Each number is 128 + 32 x the weight over its row's rms, rounded and kept within 0 to 255. Layers, rows and columns count from 0. Numbers have three digits each. The size before them is the row's rms in percent of the matrix's.

# up: layer 3 MLP up, 2304x576, rms 0.23, rows 316-362, columns 384-447
# down: layer 3 MLP down (transposed), 2304x576, rms 0.136, rows 316-361, columns 384-447
up316 096:089108156124135170155143127096092089152146110128099103097061103073169118099133091168100149128143121100091151097053131125111170153086101114117097169139136162112059125154138072097153128156134086
down316 095:116094127175163135059164166119165160117103165120132148162158084191091153077127163102100153151151150121085067141142173104156152103156144151076119097106138105165136066077134150124141127083135141
up317 108:129198124131127173163130094128068127074101108127125081189095128146114101101141074090142184161119073106094116048155125111093100119143060091168117140121123128125115108153134171100097198152117141
down317 103:104111119133150166166190152095137142139132085104126060064128123176116149168094162085111162099130138141132091137149095114140124080165125131089130108144090116121132114127176074147124133159072110
up318 090:086111078157149100113135123102090092161110100121176134126072105086165126151046148166071083198088162139134098136143073137136138127131165145092091118037121082123098109118131147142055117133149116
down318 096:129209135121147134111130134114156141083156086108103134145115120091117156066167139083179144096158060123107132104123096117191134128146174086094157099186140150139143132178133145116116119134140173
up319 100:133186086149170167175142098124173135143117133082143063103159166135133112186111134119132174161153179113143082113098114103165107180137159126196087130161114100145092164143133099110113118158098132
down319 097:144118154096098092088102124129129159173124096114083148100121145109094062079111122202159093128099047149167144141157146115084152091056169147081148069147145211098212127084118142180199114087133120
up320 095:088133126165146084079173110093178133116162153100141131106161129118151105102108088115118106116137095113196099081163150143160082107216167086080135121099061108124136133178161169121134179066166143
down320 092:127093145137061120113133150135099168158142096127127178101131166106107124142138089104129097094133150158116139137126184151116141086153098096129182099100167099140080123192091093155129138141094117
up321 106:126118113121153111074173133145163174132180161131091139127058121084142102129108122128165090129139212090140089088087102167099172135138101139136140078128157139088127176150115138112128081128125131
down321 101:177098120150151184190067145149177121133151107131130170117103174160182143140134114155078142169122160171103119113140097144211139125034120146071105086099088080093102183088161185131155132167134104
up322 097:040134106120135084123157087168116152103169100114155119151156131105057102100176093129157170132143127122067139118129102138096126123145126113152178120112147148130062136165096225138099114111122163
down322 100:129085092087136135077150097106168128125148121140072094086121054078128117106108155094163132150167140107140119129121102140082147100139125161135143131142114135195100115082142125111120098151108115
up323 101:126147159133104131127105162099178082155119167103114090115095171099120159148122144215125149083185079089128140145114130080084105128103202122126156057097119165129119147103140102136066149127115179
down323 106:076117092150161138230147107142120090116154083211138124070124091139086115121148129101164117126174057098113128103106091151115094134097136158093140153123083095101091160102118043148140107109113160
up324 098:171101112147138150135172135122122140142120103093106179109174156112123142127168098142150129128059127109167060030135127119067134107190136182132107090071134106138153132172142108131156172065153131
down324 099:111086115130136157118116147091101136131143194121171086115116096076095094142010117133185135160131112110203118152073122143160115180136151155106163098076158153171106225155124124144152112121182102
up325 092:135117169128081070159146152121144111139177090154112143179114174169137117144093171107241150150131135146141086080145135116116149125105130141130144070118111097107166121090087097157096110188100097
down325 087:079069117106151149109101122172175131102149116109115087136092140055056137150142149149079137143115104111110151199175225086120121087058082136150118088118068117167113115137140138136170052139133125
up326 089:099153113111061112147114115143145133107082088135166158139000157132093081108133158111151105155089135159159213141111130139079117101104136160098149142154149123114135080124130124053121113129157083
down326 090:126153124087161162172117146111104121129062165104045108154139134096161144125162116136121130184131131142136094105080144125099122103108151154202157159167125116156151189129070093114143118145194129
up327 097:056173118109191154107117132124145154169121121135111120100121168092115088126136105086170146092073104108129141147149118164175112166126136095065162146061129147120126133147236114091133130175102129
down327 100:139096110219106131133118123119079146085161156115173136119117114104107150106130113114089160139198194146203094153121123104149129087128104122124128158113154097163076168165146129140056114120126125
up328 100:151121133077161141154097090136149070168091184094132127189160091101112079172164109177064117147137159096104209167124090119149146138122171098093168132134173126135173121142146122109118129139112155
down328 101:045171142125157131112189123146143149106176107145110100125200123099102166144120115122212130178102106132164115198133121115113119135163158172122184126136116119105122150113100106054093166133127127
up329 110:144140133098090089060128177133143108087164131182053143172140100087102148152176111152138183108166169168109127153138193149156088168112116121159124149069169152066202144107132074085121147098192084
down329 116:146044137156113134176167133125141112162136137138167165173090152140107160104119144157123065099111184099128097135121146097092102122128157144178059163138097176158183104131098151072129175150155079
up330 092:096093178108113137146106109155141078148195155080112108132080070135148146123094145138120068085090110137151124097118194112089115162178109092086140104093097134132059129173125090108125100110070153
down330 087:111094086143174116109095139122146183146131176150138124075121138131123178085161107161095171137156081158099117113140087171128152127139119133169081138172080187092064151130142123084167075159127111
up331 095:043149098120127148143132151137096148119148120079163134133110127169099177140206094137146123133146150122115160159148112126186093150183164125136148134183124085168124121158161163223155116095101145
down331 091:134165124127111118150131181120079127181112123141123154119162182085159199151097082107100186134143118089084125122076091138139104109112100165153102153092187154115108149143132088126171135176058115
up332 098:125175119162164168127146134129112137133129174121170067124170134114130125101146158089115128147202089155098120097114113110111147095095104127143118072135070124128091144137114169200160102124116120
down332 103:079138161105100115165172120085178150078143141170105172191082159118133150066132122178121079088085149085131123203158110142165099148129141163114109142133139117106156132120120088166095150099151092
up333 092:097113121143114097057112127090145140162180133151139091044094117095109111000120132160107112107138086157120160102161140161128124107155078160180162127167163106118125113184133129155142118145104101
down333 095:135159144142193130104134100121138085113131072117140155148085109102152122148106126097100141158160121182120131094129136107088150148150122108139154109177166171168166143143103090098095140134105104
up334 097:154112093188130192152105115119127108094146159070166168131171104113090144087060134181083143118155138133190126141110176098106056079151138115105012112111161116104149088136118127114087106085191113
down334 102:151121134079097141121124121171119122106146133154131106094057144167125202130124102094164184132158163175106117131177116132180094131080097132123173121104159085131103118135122126152148131137155146
up335 101:129131172117087149189150139171161088172140145114164172092173161173081120130104189171170151142126120117116114141160098152161112118110145192093112102088097044148076173138143167159087078100128118
down335 105:147124152109162152096089096119092127099114054198061151115090092109109092098141125128105122122165108127139090100109090118133132155126082110110167095124088123103166119107103124183066148120125139
up336 091:073127125146085135088160165132097140167141120127162129130088137097113103110112160151202106129181178092124153151162099129181140115099167134137069221117100156115099155133152098104188131138072110
down336 096:127157207114167139127082135137130117158157195130129164144148137196158110167148096140145132108152044168116154095073163099113147227179111144088136074137125139136147108131135144212109083168150129
up337 104:189134150113120157156095122172199126150139109122107151182146120155085067120081144168129145061097099083129140205091172193105192115159171142132140119165076125105101152192127170171154128104146148
down337 110:095127069147139156111148080100044172137153145105111067119117150142120146127137096120124071109122146067120147150162171111140102148130128061102155154095142138058141137089104123075170097086231113
up338 098:139180117158163146145079111111124089155099151136129141126128097180132099134191108144084100147098040131153121092133189121170126076142133072127142164113120097103155127210091065140121120122161185
down338 101:060149141074142134098063145146134139080138163147183137067165105143084087156126133142163123095109229145147191133104106175146077119133075175141102171129115134151033121097183114100137125099141041
up339 102:132186117140150142136075129128114097176069185132122115110163071155110108152180136139079092157161167113080148141114106093129165185095180138126121067179091157103150086107136154083081108144085091
down339 107:150063203120106085207128163150152121139102146179128153096166163151109079085182138170144113119090121097131156156094126109148063112092090126111083143135158089152136137161147153067083108164113122
up340 118:142177109115162156147148135139159129094134108108119108097100124127140129076162115125084122141132162172136142118118111120209167147099154121150137135145100105154084114137100075132152142114127097
down340 123:124153106144121152143137104123112106122143098166111062108206120119120184100119129094082156069179168080160175087118137103092047117126181155129118114115087144118083088121098152114105096133092113
up341 098:184099168216105129096126138043137143029164107091139118141101136068121123148105155142145150083065131180110062125145108132117132125184134121109142103125094135087126175143160093109118161195111101
down341 098:103089241119202098120119133097117117151085070116156173139133139164130198170123130084095154154158124185159089141049149090139121066146109153117039174139109102153086106107130075119145139046165096
up342 119:083133156160084120097142183153170164140092159127129198171087135084179160101173179127090122148123224087123134105113095131121142097134101125142095134102141121156184124152084106157138134147135114
down342 103:221099124200045089122104125133160152094140217044162148160116109137125211075125136148113182157122138115107138113139097120170085114132119077153144211155161133158158151132145138135148129146135127
up343 099:096112139134157113134098195127148144067155124217177099149130082167192141107132174075093103186082121146145102123142134151124142170096143067113059116142132121166140160087129086115103045207131067
down343 106:070127101131156150153160116150152161159115135149163111038172179132139142183148172091130106185102173125189121149112094096140116137159099149138080147095102130076182169107170157009152075115116118
up344 101:101137138123061088136154154174105093118112159144120116102130115091148058126114155163157110133092162181111192175094080138102103080132102166178120156170059117154131110159135120105164093114073097
down344 112:100087149054158122131114136126141124109111138091098176182154151148131170098133138151126117164141192117114176146159129157141126104154119128195118137067197120146084109153111119109113181141152153
up345 102:120087121095136156090112144155096151072099119103141118073148108114099141159151139167147170135098143103086035151164163118104126086113118183152146112108093130140147138138107126151102094094194146
down345 107:171117121186088119073163131106174114159122156063165101191101118180179150113141085128141133163115090137102207109095155121128143162183112071115125126158109200131153134108137118097117115098112087
up346 108:098148128133152122096151092148139149113135131103120109085109103138189117099157164162119125134124150165151118092111134138127156054146170158148092123108108111081126173116155147150166137192170195
down346 109:111129118122101110072127148091126092121122197200166135151088178159153046092070148135150142098134112130102099139130175095203121101062148128180118127125106105161081157134175100137141134108186123
up347 094:134135089111133083127116068171083146154092198177183111095120131173149156169092103081112093143160137125122150113117091153121143076119104103093074130142159133112099112111106178139081104069122114
down347 089:159093173147098154133139173089143156103130106087084158146151135129102165114108146128067114112179168083154099118120163115140169204127189113176125116167152146132148088150059119136188167148108129
up348 104:104157219136102110092097173105111181133123088055135167128080154136119136111139155155163093088131094116188138137092156147171136087062120090115105082088106121147123116159145155147165101186137156
down348 106:114151092036159101207102106128116084141113129116095144090181075154084133172107145155136147170083162091135148155118048085123136142110132166114180100101126188142114140092128118115145118101117104
up349 110:110104131092124145139131078087163170120081156177164104089104170104108141122147173103155107158134129139109076153142122095168126115153135148125080222166149106107136107144155154171136100108161161
down349 111:088112074076087113164129127156201212086094111125160150163128120139137093094104141087136180107156096097099104144122115113098157110126119109126036200083147169113115128147096108156126116119106139
up350 099:125144051148148087091102136129128088145151102120098095107112099121151153161122092058123148114133105149152145051136091139112202088117128137099118129072093087129157117096146099125134127166136173
down350 099:110143178131164181158192150179131127118123125140152177114164115127098134110112141132182084139075099129179107154157175159148080112176046139085147137173095150081085115139131106137116118101118086
up351 094:153083111151166172139079072165141111131162175145153158170131115110106144186117112156078127192132133139100111145128172158102108136154220103128144089146147109125145176175129112157114140119123152
down351 096:115125115117139106161116076169077130113130165157100116156111115086120146127063094138174143142162122088153192075184114141135112130141163124123179155098158106058145127137121160139126158130174141
up352 119:120137130143124090068156120148150160162189197152143160116119127079135132138130146126152170154094133161132139100101106135172136169130088092110163104157110111101084143125133125142114145100118130
down352 118:147117124137111132122082128098139107122115174127134122145122124104125255113111066177198109077141122118083159119136098150140115132127162143106184118168152175143200148098134110085106132086150155
up353 098:092125095152106145175105133152147119122097118128108137081136148122100191119129117178144131127107120131147149129120132113187158140105115136103084150155152153116161096165042120121122110150069161
down353 103:105153152161093130128085109138168131201146178046123119076120114166120255074135113154131144125159120167093144114092165101143084133148135148168185110090211141156105129168109117133113136148118125
up354 089:102100117133144100128160153170078125119131188097158095171147154094146130138156092143187181146165138115114154178135141110142085121111163104151040149099099176134169130147136128069096111084144122
down354 088:102098133133124154087089101042173128168130137090114158079130174140110137185128183109132158158126091106122124090127134106121098145125132196092191198071149110109152092076156139152161156147142146
up355 099:088159135162123153119093215083163174132078136075158109073054126155058202106103201089100110113177121077090128108142150141167129073106109099112075081137115121103145120106126087179169118076145093
down355 095:183106150106128113120138049133107121081123162142110089112170116103158239149117091120126147079104133126194047194079128065177122157117120108111126159123177135103106098101159173088133150153120196
up356 097:134143142111155120122090122139167157153105125052139162095186100132144110167188184161094069143140115133162158160131117156086119176163156137117088149110150152197112159139093126179128161102120115
down356 095:134110140109062132097165153113114128099149132074133102170136162098157142177148107104150139171173156178132090069103172136157153137086144133147160093153153148085131123116151116111125114134148158
up357 094:097128086098153161109183145161169097201178068150145105162168096121160142077130169133188167052145092124117133098106180166147084141144156159110101162074110114142123155149181065170155116137097147
down357 090:134116148128108162115092042069135134166054144112133159154107093136121155114154103176135162187169173130096156129100156139111151103151128119104152118175102175138163143120135117182094095121093114
up358 095:065135110086138051134161113092110121183138165168157161116158143161118118158173165117164088091184110126068190183102164167079159120119171145144111085122127118144119117111163134149135119151175086
down358 096:158101150084119158083116130168160166099152089098083127142112136131126148122120139050100145067133135146186098141146163139162156114158122080080180155112101156132165077122146150120108108142145167
up359 103:123134175177120130070146065123167162139074143096139130171150112068193033095130089191093053119142121152122170158068175156130138110137165112122222144144160161124105159128160119107134080126109133
down359 107:107113100121150133064168098121139168109159161099133165149164141203162110094142139121143116138138098099113149127158200152149116150116141139088082104071107196072120092096110153167139120083105168
up360 094:100085118112094148142114162165138114163186076113152166088121163141071142122073105134100104152141155149113076081166085107129130134143104102171111110089123084139150185091155119217074135104158149
down360 094:161104139156148094123155124085142075146061106150081078087120037091111187153140134117098130150106169131139128154164133097123173126141121131090162041174102103113145156131149124191179094107116135
up361 101:114124098108112083079058169143169110096111109160104154097153051104191156108128102107186178115113061175110161161118149114183177160151115091145161094138133111072081112126102137095113083103073076
down361 098:183179120121117180112118116139138108143104131114109141095109139122177208116106092166214072138168158131118139134142108104069156072102056116158149119089129065124185191113091151143100150106098092
up362 092:130141149178112108132143105149092136156116062157131124163107142156140158143159122148180123085119165165177171102121132072179161059109165133174098104181130135089120073085151119110093163102146159